{
  "num_hidden_layers": 12,
  "num_attention_heads": 8,
  "head_dim": 64,
  "intermediate_size": 1344,
  "positions": "learned",
  "qk_norm": false,
  "tie_word_embeddings": true,
  "init": "normal",
  "init_std_o": 0.0033,
  "optimizer": "muon_variant",
  "learning_rate": 0.0104,
  "max_grad_norm": 0.5,
  "decay_shape": "sqrt",
  "max_seq_len": 512,
  "dataset": "wikipedia_en"
}
Each number is 128 + 24 x the weight over the matrix's rms, rounded and kept within 0 to 255. Layers, rows and columns count from 0. Numbers have three digits each.

# layer 7 attention output (transposed), 512x512, rms 0.0431, rows 159-201, columns 384-447
111145111108131087113105123125128086106146143166150109168133105161151119132131121119120096107112134117134091144092114172135149108138112131144091132127097160108119177129138110096142141080185116
139143124140107152141145130124107154137111129116107114102128091145153150150158128108146135175153158104182091095137159137142154146116114121094087147151126120122139140149130145122168123115073127
156135103108131107144121106135130122120123132106115121146121120118131157110122154160165128123143141139144160130135123116095107090122115133152117148141112159131125114140125133138123131126113143
146080189120151114153100096115161156151134100099125132151174121120156141131131131154167122139099134135141130159133152131120150114108115114128120124125104140107158113159154173142091135140151128
119162123127104123128152140121149147111142100168118138137098132114165152154110115130122121142136159139159116126115098141111142115165143121138130109136159117135121098116148136184112124114120132
138130157094106140128121097172118133115126132197145106136127137139157107107099135104121099151133117113157145143155133109125157130134113116145136128167165137144127116154115156142105133152114139
113122076120108112109175135128124138147118133114160095185118142111135117125107135126135124135093129120145092121145088139123161114155149116157148117154119128073082125085102108116101117092115161
141109132110102114106105118140111147159109173132070128136130152093091105129137147160158127144121126096151132121124132136116145148117095153161142138127088129131126142145154117153141125144131129
122102103133124120134131124102130147140075092073117151128170105151164116121147149104148101138088101124090128149134165109102107153139127102121100120113166134136124123153149120119089128109149116
141090110143100116126120115102144119152104158141127115167098180132137109142168150139151135139122107174140148142146110154107148131100138143117120105076116126124126121108136161125172124107118176
152111150112111123132130143125147130130099128117082134146123109144163084119152110140126115103092083173157116111118145108088119100109166156148124145126141105146102063165153114083139079126120104
157108147134134173101127115137137126154128123110112139166167104147152127147102127108054132087096137155130119111144128168146119134108117122135142152153114119123134162147144137139173155150084126
118160143172113088110151159144092107157153098187122128136126111123097099133116156101122121149151124103122127066126116102146111165141129124111099114129115106130111125097122142154122103125114117
130142107142124129123117135113131098155125135132120103130109119121133128124122097155167169109109158125114101122148134125117109087114092140117135154104111109109159144123070139119138139148145133
101148148151102099123086117123127111123142107178124140118109128137100154122158137165123126166160133087156107134082179100108125128131125108138117166102141149121120148164119138148160107155132113
136100113116122112127122116134111135135150097140113173098164110148142117108087129133133097124141100137158144131190087108125138161123147102100121131139111124125150136149129137110126125141110134
134147135110082117148121133107147161123110112148124133129113142110132120144113152143123131099119114155138187102175054133103137147149118160150133135132126115100105160149115134119131120093114114
107109125123128109103115118146145109119129128126123115171132110151111146098148136127111119152130091104117124125115163136111133096135126138138141116091095147115135144126090153143090129163121114
116117133117124135120114128148119110116114119149128109137143163068115170133176121166132137108139099113126126158121088138129104091095111126155126113156126146121135131143117102150132131121130136
141136119141128146154103104115104116133126113134156134130129148142154115134152151138100107078121133140075200162116150114111119112136120109145110162144133122127117159124142139129104098122142129
114146131112128119141161158124112129121117106173097131126118132150149143139112136128104114113155110153118100102137130088170134134096111098139136147116140155146115144083147157107124106168166137
177143140150156127129130151146128124131118157113119117142120104111126108123132130125144089123100171138157129135122112137118138102144155102140125163153107152158120149122150175097128114161111085
136141139154122124091143147082118113115122109117149134113118136082096132095127105157170174120146131153181086148139127115100120099136126148172158102107125142135109125129124143177142114134117135
120144154112131154121151126082091137156181156158144127119117094123146099114069086160164110098160163103128119113133134115105129114100125157118143141128141082115123127147143127105084136133144111
101098132125129091120124104180145125129155096147145148126115158112149116132126080137105145109133101142154132135143142142155100130134119103137092134137155142130138141174132132106104128148134121
108139132128080098108160137143183175121138158150130124121118130119095118113112105145125157139092147069108082081113113139158134103119115128146154124138110132152101154147107143134115123154097138
108113108162145112083117128161120132114133134091156135133159125157129105102096165136113123153143124127110141098124119132110108122133134150097130161147129129118147125116153146136132142103137112
108139118111113093125138144125100149132110113136174150103149144103173117140156131139142155130122108140140120110124115142163127138123122141115122117105095149123132172125143090109136125108128105
124067140141116157108139155154111125111134100116065164087141127126098135127107118091115123111144139128131064147126162130165103160154133154128097130107159121182140115130141185146131126115125077
156125124097157161116135130094092121122162140132175130143140121100133118107144144105063134129098139149121114129108139131143124148111123134119115162152154091149123150121132126150134152124094129
128128125144160151139129093147127095094130128111118161112140119100148106134136096113118134125115169149145133149153125144146140125119166123149135132106109145152120095130075135149125082159117131
126098102153112135158146121151148140156110150111159147132115123121138140132169128139080152114155120128173125130152141141131092126126155152136113124085150134139108112145120104127146136130140157
125083118132116128117066099118159133097137129154112128129112116116125151112118143135105135122107144121143112139110151157135129121122078138093130143121139105131130119123163124153124102133084139
149129185157148158148112129125098132148139130114141168153121121141155151144119164125133138097157111129135138116142104084124121142092128125117139151138192081145126153106115152140117161099180146
131135129132194146155130097139131146128081129114130139148096151095114129118144125104155129107125147110124144108162144090103142106156150104117111095129160115176099088161121134137134116171147110
107160141135153132146154122143103175133118092110123164157110113116122085067155107100121087124165124137130143113119135113101142112128142133161135140112107089109088150115137162124133125103096142
100123098157149107141126132093125135114098156158116106104137131130134148090137123125110133182168155105127148120099114125129144138103127097144107139126160147146133138135137104112142131129096114
116121135104102129123148171134108111177127146099140096127075152122138130160113186126153136154141150143085070176131142154088111145127126193141095129122129159134128129119184111115119124123150106
141093099117150133112151163102110159114106098108092138101135105173156151120140123108130130170120124120117068075097108087098122139125131131134081103112126086160097135143126168117107119165119105
159159148093153159148172106084079136115149135133147131124115152142122121139149181178070154125114113128124152101116106116142170135116111150124152112116146140121141118085135155113108153156099163
133131152114159145147140138145085141110122124152096126109143115138152126138131151105163116088093113139109163176117126141148128163115116148136163141156125118091156124139107130140136130061141135
127184116131120125101115074185104111095145138128141121126164151151152150129148100097125108125158078087131147140146137162157177169095148114098146133105082155115146125137176101086155136127103107
118108141135125126101119102126151157122112111103085116069109172133154159171170138137178151152134151150161142150162144145130146145121122154092104098094117156087164100082131116140100162081165146
# layer 7 attention value, 512x512, rms 0.0327, rows 160-202, columns 384-447
107102137105152128100138133126149112112150121126118107144142133101106099102109083110114100101105113117091170102129108107145128145112139130150177118103099103126157152108129115110098113126183131
100124111128144137090100131147115150134164168149159152115099134147124122130123096113128152109121092147124101117107132107125160142103102141119157098121110120123130134099170148101125133154146118
095188102121107126132177178175094102071116131114109126081095167107104090149125116082067138098108113159135106098101122158142064139158107139171102106118159098141072125096109141115151128092114141
169107149143125122148082111133139112137131156104125108133173123156107135095113142089120153110127138126132139157121133105169137135092103111103134151128138151161143140141114136105122129138142133
155145142158111126154152170087138152150103103084104119118159137160113144120122154118139135102113135107113095101128094167118089111138135138122091129095125125094086134079150125098177121128118102
162165176107136146156095134149121108091142131149104146082145104148106174120138127179134119142141131140087154149089135161122102109106119139118122171122145149163157119171143137138169111152153111
129166141143136142153157128127158149123149089139152162131127130162171127110141126100102144125155120171121133125149126098127131143120116121115103133151116119145137119105106135134148120112091106
167134170101158109143125143149127118119159165141168085121112115090144128098123135131116151116171129138141153122171103142128151100145154153111115127145126126118166124089139128165119121169108135
117145133156124151100126153152153139097152114117119151099146088133126137132112098092119128144102125116143140142147117088161129149144132113120113143169115140125140131144114100111094121154104107
097133115156152108110127104125115142108170108126140128106139092135124184140142134116151141109161149121093098132113112137147125115147127130125127138134090159069136200111113146133140150086130113
110117104121089118177109152121103127101128144113145126120133159150114115128137148145186122148133121100142130135125163099074107128140136128141142140121154139134101096111118156102087143118153123
142099123091143151145098095136166105158101097088104111132154124184151178108155121137144172122113143131131138183116112120100118083109135168110158135152131108150140115132130104108120132132124143
111114138131112147124172118130120142093117149111112123136116160135138137117116135140110118110126086125165139123115112171119131132127126175132108108172137138149107127108192094146117114113120132
157088120128119150118184130140134120146141147084135118138142147117175128113129099120117149104118109169104140127153088199176131165107120095154130074133162123119144099095138154093125129132094143
124143136164083102143122140120142123140140152123128100135134132096096128162161143134145145138109126097108128107113132126123133127156142141176103135124097150136109141128121134132136136129154136
131120144105144152099146122165151102138130123125160138143161129159098179143071091120143157170152154115141103143116142103128107127112122129102127128134108133147132077124138075130111135155134124
145149129138137153137110120086104127106118118170124123115150143117149126176138120158164118115145172160132144134159130137156138142092139107107156135150131083142122110163154130147086119137156126
103129136152129121123169100106137139150141159117113131136102125194147065158086118087114128160107111126113132192126145075148131129134160118099141109099134106174137159094177122133107119160143120
114128132130124117125153129120173128119075120142094122113118144094124115126085117100133122183121136137149061153137114107136096133162163146080155100150169154159134089117138100145179117120153133
147159136127146168093127153126153119134158150097115146134138147166145134102168103106165151128140128101130119169123125139084125110161146120117132117117139116128148118124164145147116151068081139
113131147103102130172142152113139090128146091115151151129160124136116123145101143132145162173158091152137096144088138111171128139131069164097106129151120125109136112122172079150154124093102171
106146100205130119137107097155138139140153161127095134150110131138147137108155136108104128116126099124124166112136134112119154152120112082122145142148131135150149124128118144095144165065138105
112122091143101123135088132175154112104120105081097110127116132085110144154181140135130138138119114168148146132116115153135148133156113117107085148149077138117165114097134132136145168125110148
129134153131126225157110152146128125127118137112112087152120064141093139115109164111127128140126118154095106131121157155097143116101139154140182123130087128095115122081133090145158091138131136
138164125130154142165150141086113106131143180138098126138189123162151122117146146109160128111176144134143148119141140105102148130135154120144139156123161116096156151144147109135127157122131138
171113164087110122135146121074135126164128102157099116106098145071133172141168116080158165123100109108148113147126149142145138115130094126109105119146141128130097166136098147083107142141102132
162124126101142165137138150159120105103124119125095132138121074127056117126068161105144149154130151151099146123192145125075121112133162130091152122104161113146121055106135149136113131121125142
147155118139125107150149097138127149123131122114182103153169139094149117128124099142150117157115106137073154119126123157118092153086154122117153114136097139100136168119110107113125195138139168
100133125110117125104088143192129152136107084099110137118134121157139119153063114117156110122140093150157139135171121106101130136104127126129165101087066163092121113142100123127140137112150123
146125136134120086107153137112124188130137098122141107156137127127100127101133129134120160174137092091111094135124138108127132137097127139142123147110151145107167126110178112116141186105124122
143120164130144112143129130124089124099123096113102085130143108167126118132102129107158150096138152153067128132102126102152152102136087128098115097144136169131137141091149116163114093085167116
141111126146095133159180153163122149125125117088163111138124147139150106123145131155150115146172114127085152114149135103104133126121156114123117101148132134124119147125133136096141105106165130
119115121152110159136163118135143149144124134128092145091135130118132150148097115119171151111098132103099137123138154132117129086121108137112141180147082112113132166143079085106133124154142135
135124158073123125149126145126080099142161114120172126116144130191129151156110133150093089132177132134134160129138126160153123145140129154125153150115127097105128177149120139115168069084157170
144097141127118147110077099095094109132159150115132161118108114101152122130158144130096150120074117123114138084137135106143070123119121110143140105152160124119107099079097116123146162110107094
102140145145101177109160121163095101159130131164119142141147144092114112120132111147125107135063142137157092101137137127088105126082147131103097122089089162124133150119141158131113122137131130
108128101121131150142132133053169113129143128164109101089126076156079141106166114135132121129106171067142158127158097080115126142149130146174105125124119103101135071088133134136139138123146150
122160152127160175137096102135144132144154073147108139148118133138099109149101122159137107097116135145123185151159114097116109101084135137121127143155104132165158124168147130127150135111103142
128110132140133101154102129102120110128126183125115116131139167128149161115129131104128099149156103118129130131136149140150066130101131137176087108134152143138145092121095129146133102087151138
115109128104135097136156135122143119163135169100141140110121139143127144144120094123120153136147147146101122135126138143138131108137100108166138145142120080127109104159112126122080146149113100
162121154127126117154085112108082153104132138170142151089143115128146154149111113136096091134121155151136168129094138156106156092093129141127134113136148100102092119144103106094107165093126148
115171123119119088126139110121072072111112162165160170147127107146122102116142099117130122135138124103095106086170124131123137129148110107101105079138122098160133085157089124137118112136120107
143145126151132122138089101110123140124107145156168107134101127121126166102125123174140119128109113140141150121135151123127145153175155134141127105141128124130128151150109138120156130178107105
# layer 7 attention query, 512x512, rms 0.0381, rows 192-255, columns 384-447
140120150139169107147139104122154129144108145109147139154143112115141121160139127133118110149168126106109169126168123127123112092142143110119113151134085128115076120129155156133127110127115155
194141131107109164127127113095097121089160103132092121116140140119113136117138165131113128102113140121131089110128134127134107142119112169147159097104148112152114115094144145156114154144134102
128111103102095158115176114113125128118139148122145135118087150133112135137113117176121128127116157136113077121111165099108097115114094117135125095120128138156131143092146135132109126157094116
137093120152143101101100130111117110127147114135159109101125135125101121114146104127130147156117140120150128068119130122135148140128135155132126157116141128110138091106081119126154174102125158
159127133121132133153118134126141131113108119147107122113112163088124133125118111142142128131149089133154119152115093148140127096124125148135133115107100121104144086102112142103115114117141163
095147118112131184144147101152089113130124124145139152107140138116124109167173168095102163120130109118152137133147115157142151119118138187091142138110123099107146146086170141118160125090161133
141145129139129130130138112092146090086133120135142137089149141151163151113131110132110118092141124085125096122134138140161120155132119091091109144137143110110166122155132140116126132131154152
185121124131138141123094139116098148142139113115141107093144121125143123105148101136114172144125103149167139162142119156091144158130150126114134108127123150124174135111111095144118128101126126
134108101150121120134062151119136105126140109091106099091103110143111099141126134126110124135133132139115104131134142155135151145166143159128104116115129157124160119108140150148093117104134091
100134132081150138132169157112134125134120153090079126101136116154129137108089148171108128129113114150143122126159117154110111168140082138140142128116124161125120109087179138172137126090118114
132141122149097109105093103127155137075130103156113128154115106135139133120122127132103142109134126096134111135147121078133112156117132123149160123135111131138084127152142155118090142153157146
100127137158114083138132146114111127127106161110151139155134141123161125135120148106151105140158153146140142125119122166108141091146145162114080126128142134106138102123132131109103103149159148
155114156101126165118144093124070151163142154102128139161112114139065137139142129148136134117132121108150134114105114116141097154114142158139165146146110123104132164119138128177115106128145158
111141103138105124175097150125126108100141173119129139136097118103116147115151068106107113103149098139110138114099134165140092096123119094104184098120140106120081114132134137133143098136109148
115135156143140158094140130132120118121175173109101099166112142183100149158139124131147138138125108116116123124121147145142142168110101134146141099155150137171099128097140097133133105134092077
127149126145101081131138152142127101126139146137137118142142108156154125154100130131134104093115144126103183162132143089155125084120086183126154115113103111156094108144107147126114105153136135
151130153139136140145125121148114117125113143091093104133168160138145115145128102145137127136126168109108124142131120081135122123141120103170140069147138130148085096161106135184146127149135150
151132135123122096146119108130118129133123157090160103139153146113139121141124158091157131124115134139153166148144158122144124116159120122123127132136114116121096101138126135142152149117164147
158119129140165161149122102159134135120134115136146171093117147113101100118126170092158123114142137138151108141130182119133156130125130111118099122115096147110119125138122062123144166087129134
135119122151114133113126120140125123135134135118134192111159092113164140108100094109183108120086128114142147164134089150128118067150131133132101119120108106070108157150119103108133163152119154
114147167146163132149130135137140105124126127110090144125130102123139142099126108133147100094108187150128089132093120109123126119122130112164106115142077118158115111164104146114144156116125145
117103182139100104167132147127151142141116071113112139109120147144114114131172098127120109115140132161090108130104134103114136140144115143144095118112127134135139093124126101141156132138103138
138153137176119111099170150123140137110157147130147122114142123166141121141150155111180134090128134163143164151144137101139131121127116148140134146104089099143125114137132120069175108105153103
141090123121172091124100139146120106154087134102177136135107136073141128141112193123101121114134123122169101137105123142130088093111122137152117082098112157089089112122120110133147151095180164
108168122112135131127110152137126125128109154135140117139117124132131108117152137178114121092113145132073093133111190104083123132131085107112100135159120132129173145158122145149149129133087100
120126129120156064133126083112122142145133128152110124087123137101134105111152148166125125090139141102139130139158139145110132119084103143152118163115126139075150150105115117133143123107087139
152081096128129160133165103130124090133110130157135147072111132131119164125127118088114111137115126110118138116111134064112152180175149101138094125143120118150131166155113156137109106138120133
127108150122150128143151119099114110135115136073129137173126116094159119134117111127148110133123120082136123122154155147130150109118092149156117145171141135120099140186160106148130124114172123
120104100154135121103096101147124148091158138127114134119082126123161114126136113117143131127116120115152119125128168176143132105112148160169129105110069138111137166149153129120110201140144124
138137152119129143097120098128117126139103111121118119178138128116158110101104131115135105113100080117108181087142113139184131104103091128133104120126133130149125111156099144118120142136125142
126152121126124140145126134162116089117136153150161131125144121118174100131109153113121129136130131163173109103136077115175130104163141132148114136143127124118115081112168126135119165148114101
104120160185149100126117111131149105114116128123112161124116129111166102126136116091099137100134142193132112137115126112109102117118135139130129113146138126091172116135173146142108110118169090
135124123122141126104154128106112136123122123117116130148083134164129102137138093160103123146111099132152109140131115139091128155122126129133134102094125140137101132125114119109161136118114126
153085155155158142144129136147105102139110155133117164151101151124109159133142149110147130109125103118121119133108103075079089117144146135083116113136132126130144168127118148110137153157137081
125112129109142146118179116111134121138141152113116135136130150081147152101140136131124144129125108148129059145130127139143157132148083110092104110124136137156144125118106137158110157138139103
139149118158108117119088103108144108117117151123114134152128098111121118160121112107152075120142162108140131135130129162144129119127135114116091119104143150118143146154090124108156139170154115
121109132111120138135125151125157113133114145115099133139108117114127142106122103144133092103121146129117137140096152054131161137137130084134141143159107109119111086172164145114111139168112103
139118086113087107107145119126121147111146118132141110156128138106105149136118133160114144132135156165133133132108126143127106118119088140126144116135135126095121104121130136141110161175100118
191106111145136157149116107147128077127165127105164089126175134127136128113151138133117130101158165085118132126107098106123157134135126129151147143159137136159152109128185117136137125094158132
102114121141114091128115106119113121119103125112107066133130152131142125158124121128106128175112145143127139167135102124132162138170147137101133125172128100132164141140132115106088104127094158
091133092111130150098129112131131132136118119124146132132165141121124142150124130130107121129144128143081138116085126138140169154136143126129143136125131140142153138142086131094117088173099101
124090182113103121104126140139158102155154125128145130114144148129106161126151168099109129142171111125099132105097106151141089157142126143121115177113107073126080169172088118102109145156130097
133137114089113135139113119101147129103127137121123171151091106108141141085134113117147110165134137111087115101121125123080144100141136129154136127125120139111134146146148139116115087142156126
087148116129169152155125132171112102098138123127131150139104148114148126119133146121149128146149132146074134101140120125136121131145111147128128147087122119114127143141142131135137150111093145
130081140120131109118144109169086157092109121092111133131141147143137110116122141124157114121132098149123161096161135141158118082124111131138129155093131133134118131139104141144124155142119123
088120095093096102146145140136138138112144157114163091087116124128147148142123165075128145144115131178127128133102151114140075109102133151144131115140118156093139136138172130111180176117103136
143136132149169125111122127089109127147139113120073118154112137129125128131106088141155115102118141126143153122119163128103151149124125100178115114160113155124155130139137129135127122097132152
129135129110106098122135122117114143098100135140153125106110124133087133141170126156097173162131129163079124119102114150142138094103123184150111123140123132127126144110116171124166140126165153
136153135146139133145118133135100121123129161132107113113168167114127117109116140126133150090124110115084147144128128099132125119125083120179148110143172103130142141147137129139156106126132112
136107103136127150146093099081143139139116104127083120137073151157129140144131089128102122095129095109097094080101155128106077164168128105149109120120132113094099138134137102087095109184128103
120116115113112130102119119109123120089133132121181148156131142134127119176109139125151152146148145148162147141125094162130103125147128176144114092169088116121134113154141106140138097121175126
135130123148141119131096118109121161125151114149121141107143078151131153133150122116147104108125110096140123136122163181132112086147121118144115123109096124132119105096125143153138125129122146
144136100181146122142138160138152153140108124114131142145112139116133098120145173092135144111159110126159142127158113133156149140160125152130116147149135143096150138159123168150142093091145119
114117107106120111127133113154121145118079133133137121110100131113153159136115107121160123083147121140133124142123144154133123144113111147119109142119169115131132133128135110106089138136140114
147115126090126149132146139140091147151124154133107122101161125131130120115106173130152136149129125125103117104166070096080089151125123115138109140120124146123121099113191112128128074095136114
179123159110118128116124118112098126112135130143089121140140121158121154127091108121144114152150086157153060099132108100102140138158139092132147161170098129158157148134139173137133090130111076
120142127120142141134144113146143138149119175186073129127131140108133118135143142101114112145133120164133157144110125113162178058154126149128068131155105128134153150098151192140111146095120152
108110107108090154128124147129123120145151110120118121136119119170112116166161150160131147129120143147145113131105152118137142158128137123114141164078108136154097138092128164122116177088118188
142114158095128131173118153156119166121097141132126145141106103135132108127116133074076128180104167154119112104133135185120131123128179142103144152176146118141150113118118112101124133146164134
111133116109141102128174127154149126152141135098109143144137108124128115151113155140078120147125108122088084087106112152128153100135131136139099118098122135127140115126112163117105133182119117
146154132103085125125141124111118151122143112106125143141113129164166137133154130142103115172141127133175171124125105145097149131129126156128125131128150145118142173096127127109159132141105168
083138132120079092136125094128138120136105145114130121124137133114092136151155135107136143134105116083121126148133185105145120145138120119085131123115130085116138157142095132101122160102143158
139155129100093163171112131133078140107123131185104106123142113104147134115121142142098136156118080085113108131129125128094120102137141125141149120116126130141121137175097111125144118187130150
125128118124131090133155125141115131136156155111121122115107123111137121140091143135138148131085127110117095162160141158103123137126127116135106095125101125139108160154106125138130113153149138
# layer 7 attention key, 512x512, rms 0.0379, rows 192-255, columns 384-447
137128106144121132158134118130113132145094132159118148176148124143134114097104150137107116136116121117130102091112109098142131121143116081133157121095134142092076138155110157127107125152110134
172153111123087107137123113132115098131132125076152138115131150142142118111144129132139109128150129088123126108127128134124140165152118125149071090163100126100118116141103107117110095108133143
092152123120128126094137106130094128122138150158143140133106154110133148150146112128123112145143098147123152137091157142112133107153137106160131135132154152122122145126109128110132139130160128
095100126100160143142126148150136108119139119111155127132137109132142110093137116121140093147145163123122134125138080102162113154122128155099108126133187108115134110104159128152095141089148107
122117110142146105088109133102139145147112120091129159084118175122083134102128111105114166163117122118148092105124096100130118126114136160146131145148133142152124122134150166090124105120139160
140114151125121132112113135130118149161171149087128116139141116141125071195151128134115147171124153121140127152088116127173149182172132145170139142158113193151097123109107132135131083133141114
136119155131130100141152117139132167128108128128129143122148126101113113128097095142125132118090147162125128102141140162139126123123115122116114154142125113145117161099132133153139132086126117
122143081140125122107119084114138121099128142123171131120092134119140119122134123070108159114095099104137124125150131145139104161165097110107137135128129146106120129089141131096150145099127136
128151098179121126133158098122157153133130163139169147130113113120134143114108096140110132153132149137161130134148100103102115133101109139135129159108073112146125132076116161136123119112103121
104135124097104127109109149171164077107101162124137184145123116116127119096128144112140128116129130153165119125110100139074127160126169132153095144158139123165147091124100126142166121076162116
106115143096146139143110125136155144174106147120150121138104150155121145083126110170149117086122077097144138172150165098130105117124113143151157122087131126146091129117115156133127137142118149
120144118122115113150107143133114108130124138093092106122117128137129101147113116143110141113108137158093128153135152148104114112171124104092099099159094165114126110160153162113125065166152124
137116143125131104135116144129097113162154113166112114122112153141120117125130138118167145102132167157140108140130130133107161138134118124140132141112128127172090091147163109116103123119135157
130187116157121145150125088139150130147091138125063121111125130093103136084109121138137106089101081125122138118145140152153093131115093103099121154115137119118124176156117102106134103159113173
149097158106147117104138118154125131090125153140149152094139151147158138143135166175150123106157106119122127125148118143104165122118112130139109109157174143109199107115115115126137138132162104
135130083110114122118158146133131157132135138127109121133124140116121162111139122167151116155117145136155162149114116096150111129134119119146110098165138129117140105115127114119135128117085143
125095120143121137128135088138088124119132122158167129130140135138130150112157132095152090096112117113139113140134155118128150120141132120128142097138168147111128146124149120141119129135152104
129147126160137163097131103100135126137089129133183086123133124125131106145122171104150130123157120147150121130143119116137094120153118129099117150133137111117137145122124103140154107074097097
101125099148157092133119130161150147154097124150137133149115128125116101157153142099118115130164102131095140128136092127154129156144110143131109151120138119152136110096117146142121123127111121
130134133146145115136132138140110119118152128139128141150168150106175160132121159111123135129123153142113120140117117151169154128141133118146132126106102124118141135113106139109160122111090129
165119114118110149125126130122102157104117117091162127160125130142123130172108113139122139118104148126189131125181113118133127109159128133137093147118081131165155116123164103147154140147104133
134107118108102159161131099154157158119129122136129187143118173097091157153145132148130120140117153120162129108142115146132119092158184123135098147137145132112125109108128122086137125129124120
171127146123152157159149143128099127115129119120132110172172120146139149114152168114109143142166155106148154136126112140136136142136111164133152112111111138112138104141130115114153124146128122
089160129138097119107120122166141094152084154140139130132145146114145144128136175127093142105116131139113135141129119120123110148139142122126139151106167166126126145130113135141157107138078072
127149124134180163133103151166119164122111115121111172106106114102159129110141123143102132122105121109082130139138164113132138130155117141122163118133158095134128120142111123131160113115140112
138099160142117105110133099175112118126082142108118092121092133151109104128143100131152141144103094130127141156107102127152111137108134131109134149124105106143083119138126121116106119107130076
137124072123163150115125144134116136090134167092142148104153155089108148122146111090107120090138143112142151128088149127121128095117124135116067146113155106110119158092132116175119145106183130
090147140140126136127123132156150103130121134103147122131145128093117139144140146125139134116136133126127096123121174108144125151122124102116090118126153108092112141145133095124115131129111143
087132112150127148133131140145154138135137142128148135080169145126150132139138112136141139146155082125139150112138113143154139135110109110103127086095106089091129117133118147133157155131095143
126151136100124121161120131136125136122091125117152151122121120136137120101138139144148128098097146121130101116117108144139139105136139105132111127104129146118090121159173152156124129139089112
174128138150120168102137154129131101140098106123078118142162129143131095140121141135130108143144159152116120155106106061133109147148133128110105136126093117157135109119111180157109142156139112
111136119130100138115094138149135174128114156125113113139131097113150124117151102142119120101138140116116139123157119176110147107158122148113109154101128134150142120110150118109161152118119138
113112099118111134098149117132114128145130143148121150117119103094114150143131113121128117126125106122096147150123152124130141132165137114125148118129086120137139146165163112106134120137153084
132135128156153143125126120110155148119131099131134109149126143161146127120124144110116110094139137156152115118115134115115111134128082103166141150157132113131137116101114124101078131114145080
114124118132179139129101101089105135150117161111145139124133123135160126116137113134123134123132148154143102137119131129090133103129112154175112117143140118135131142098106116124131125123178087
121122104130145085136130139124138148135134119124164109159112087147132113116111157152105127144136152134092119125137138135137118110154142127117114130128123122115162139149097127108131131138094103
113124116130139109163114118121165125110135162152137146101146136142121141139140122130110144125119127105115103132128137119123130117128115160137119104094135125118144136174160156130121120145105081
130172098132152125121126154081152119143101189147091096134093162167146113083115113118154154122102099163102135103143113095110123093136133096107126123137132115126161160117154107115144118115109134
129115129113092105135092104138142110135094126157152153112120135151121098149125135134102134153131129138182103081121148102123126135116127161098147127125141124161124132103103133146114097107196115
119119150103101135101154100114089129125117139139104127118115151095137090136101127111113110105142108136139095156163143122127123095142093114112103112162124119150134141117104109080117136130144102
144149139128095118126128101083115101098122120131089129112097109121107128106142124163059144129116146119132130136182074137142136100134086105093127145185142121138153091114122138136103161197145098
121143132129149103147145121128119123139162149149133134163160133145129119114096146103125141113123151130105113111091152121132103119142136148090177152143142121117116135141119115106094112142138155
130111122135145121124101164073096072129127137125130143130080146143119156113129130112167106137173144111137111120129098128097134125160135082173138131123123135125120145117117077125172128095178146
108128130086122146145134156139100105115157153100133123170113120104163112144125106103096131137133152136114124124130097153134168140122172128102116129147145129142100107141136103120118113175109110
114161138143111129127137116131129148126127147150149108117141109157111116127116125137138146112142116123151112112152118141119114157145098120122133143110145155153129141127046152139176120164099132
155125110101096127122137154132119124099127127122112170109099170105129128091113158169120122152141099112100113123122089111157138099113141097156147124141135108131134100125106117123139145143162137
094131133176137127116174127151130106131130132105096121168115119100152131117141146147151149131128149103124130170144118145107118131104124133113153162095125172116116108126138114132139148096112119
139145155106155130121164072110125125129155158129089109158144086117143174118097113113150113124127151110180120125096144099150163138135140096132175150124112106144108123119167087144098113128098157
153120161113122103121146123163085129087109147147129138122160142153110127134108151147129117110109138105123124144129144134129123127115148143124149122131093160124169114124115128151111117135123111
166113112130119113149133135133165146096149153136139111107141122103155119090146084143142131081127117122136118146129188200092111132064113141129118093130117131119135148113140120144124101085128118
104113117142117128146126119102105111129094160156120088096123201149100133132131141141151136138164125156113121162126077106134097127125141113103096154154111159125129130074117125141162099095142144
117112165113080126117144115145135158091141151130127119129129136131130140119180087154106175153118096098115143112121124106128126121134144133144174150104090144136097119118102116152150129115127135
118141112139093137145138132164163093120153132112139071121172121124100119165168137130135132146091151116164118166119088105132124093150140112140119143143119131142147134148098132114142132145108128
073140115141106122163143132123134128109152113128108126119134137137166169154124091151119148141115106078103179081103159140138141108129123116117113136111161114173114115139136129108091147138124129
151127126109132115124095154119107102096122112090142149093137105156160137126108162093111093159151139111138121162137154117123152141150078126156156147172162121155098116107143182154094105170145112
160085164130124148145127132066166124175120129116123150149119101132144133138130090090165112119132143154154095141130130135123109146154140094198129145134121151125140094164132131126129116084149123
114143137147088143160133128125163145149116132167152114145117136121122082109152128115138116129097114133106141141095124131122125150157150136107135120167113160110121136164134179139125108135113152
118164141095155153159113130155118137125157138143128170143117126112122109109135111089129120127106090128139128090114130094116121145118137124124134138116123110166145092104145154129138123111110140
092111160134152131149100133143130094131115121140097140141126129092114143119096090148132147142083143124085152116130160117107120128140122130094147129128106180132150132104152164140167121107127141
133109126154103162146134136108098176132105143109075107162103105120151092091109080114126109105147115128111116094119156109093119077167156110177076114134115106103095109126147152138103138128141097
152113130136147142112113137089105091111118130085134135122154148116116111123135143139174201135143112131100135139102102168129138135102142081119153120128096115124150168097100106096123115104142136
127137110127139139146133129141129166152122125128142122124171150092154135086127123114113148100117103133096118084107118103149159100116153120135143112151136088159113137148127159128106145138136113
153132101162140115114126107090104103094134120137101091129101123136133129143074106136128105101140136117106114134143170174142120085120121091123140127129110100114136100138109128152155129124131138
114133096121137127128134134148107122112154169136134173156083160097176138146152133109079120154155130144112117116152119111124155118127122114123125100118118097132159103081134155130112109132123136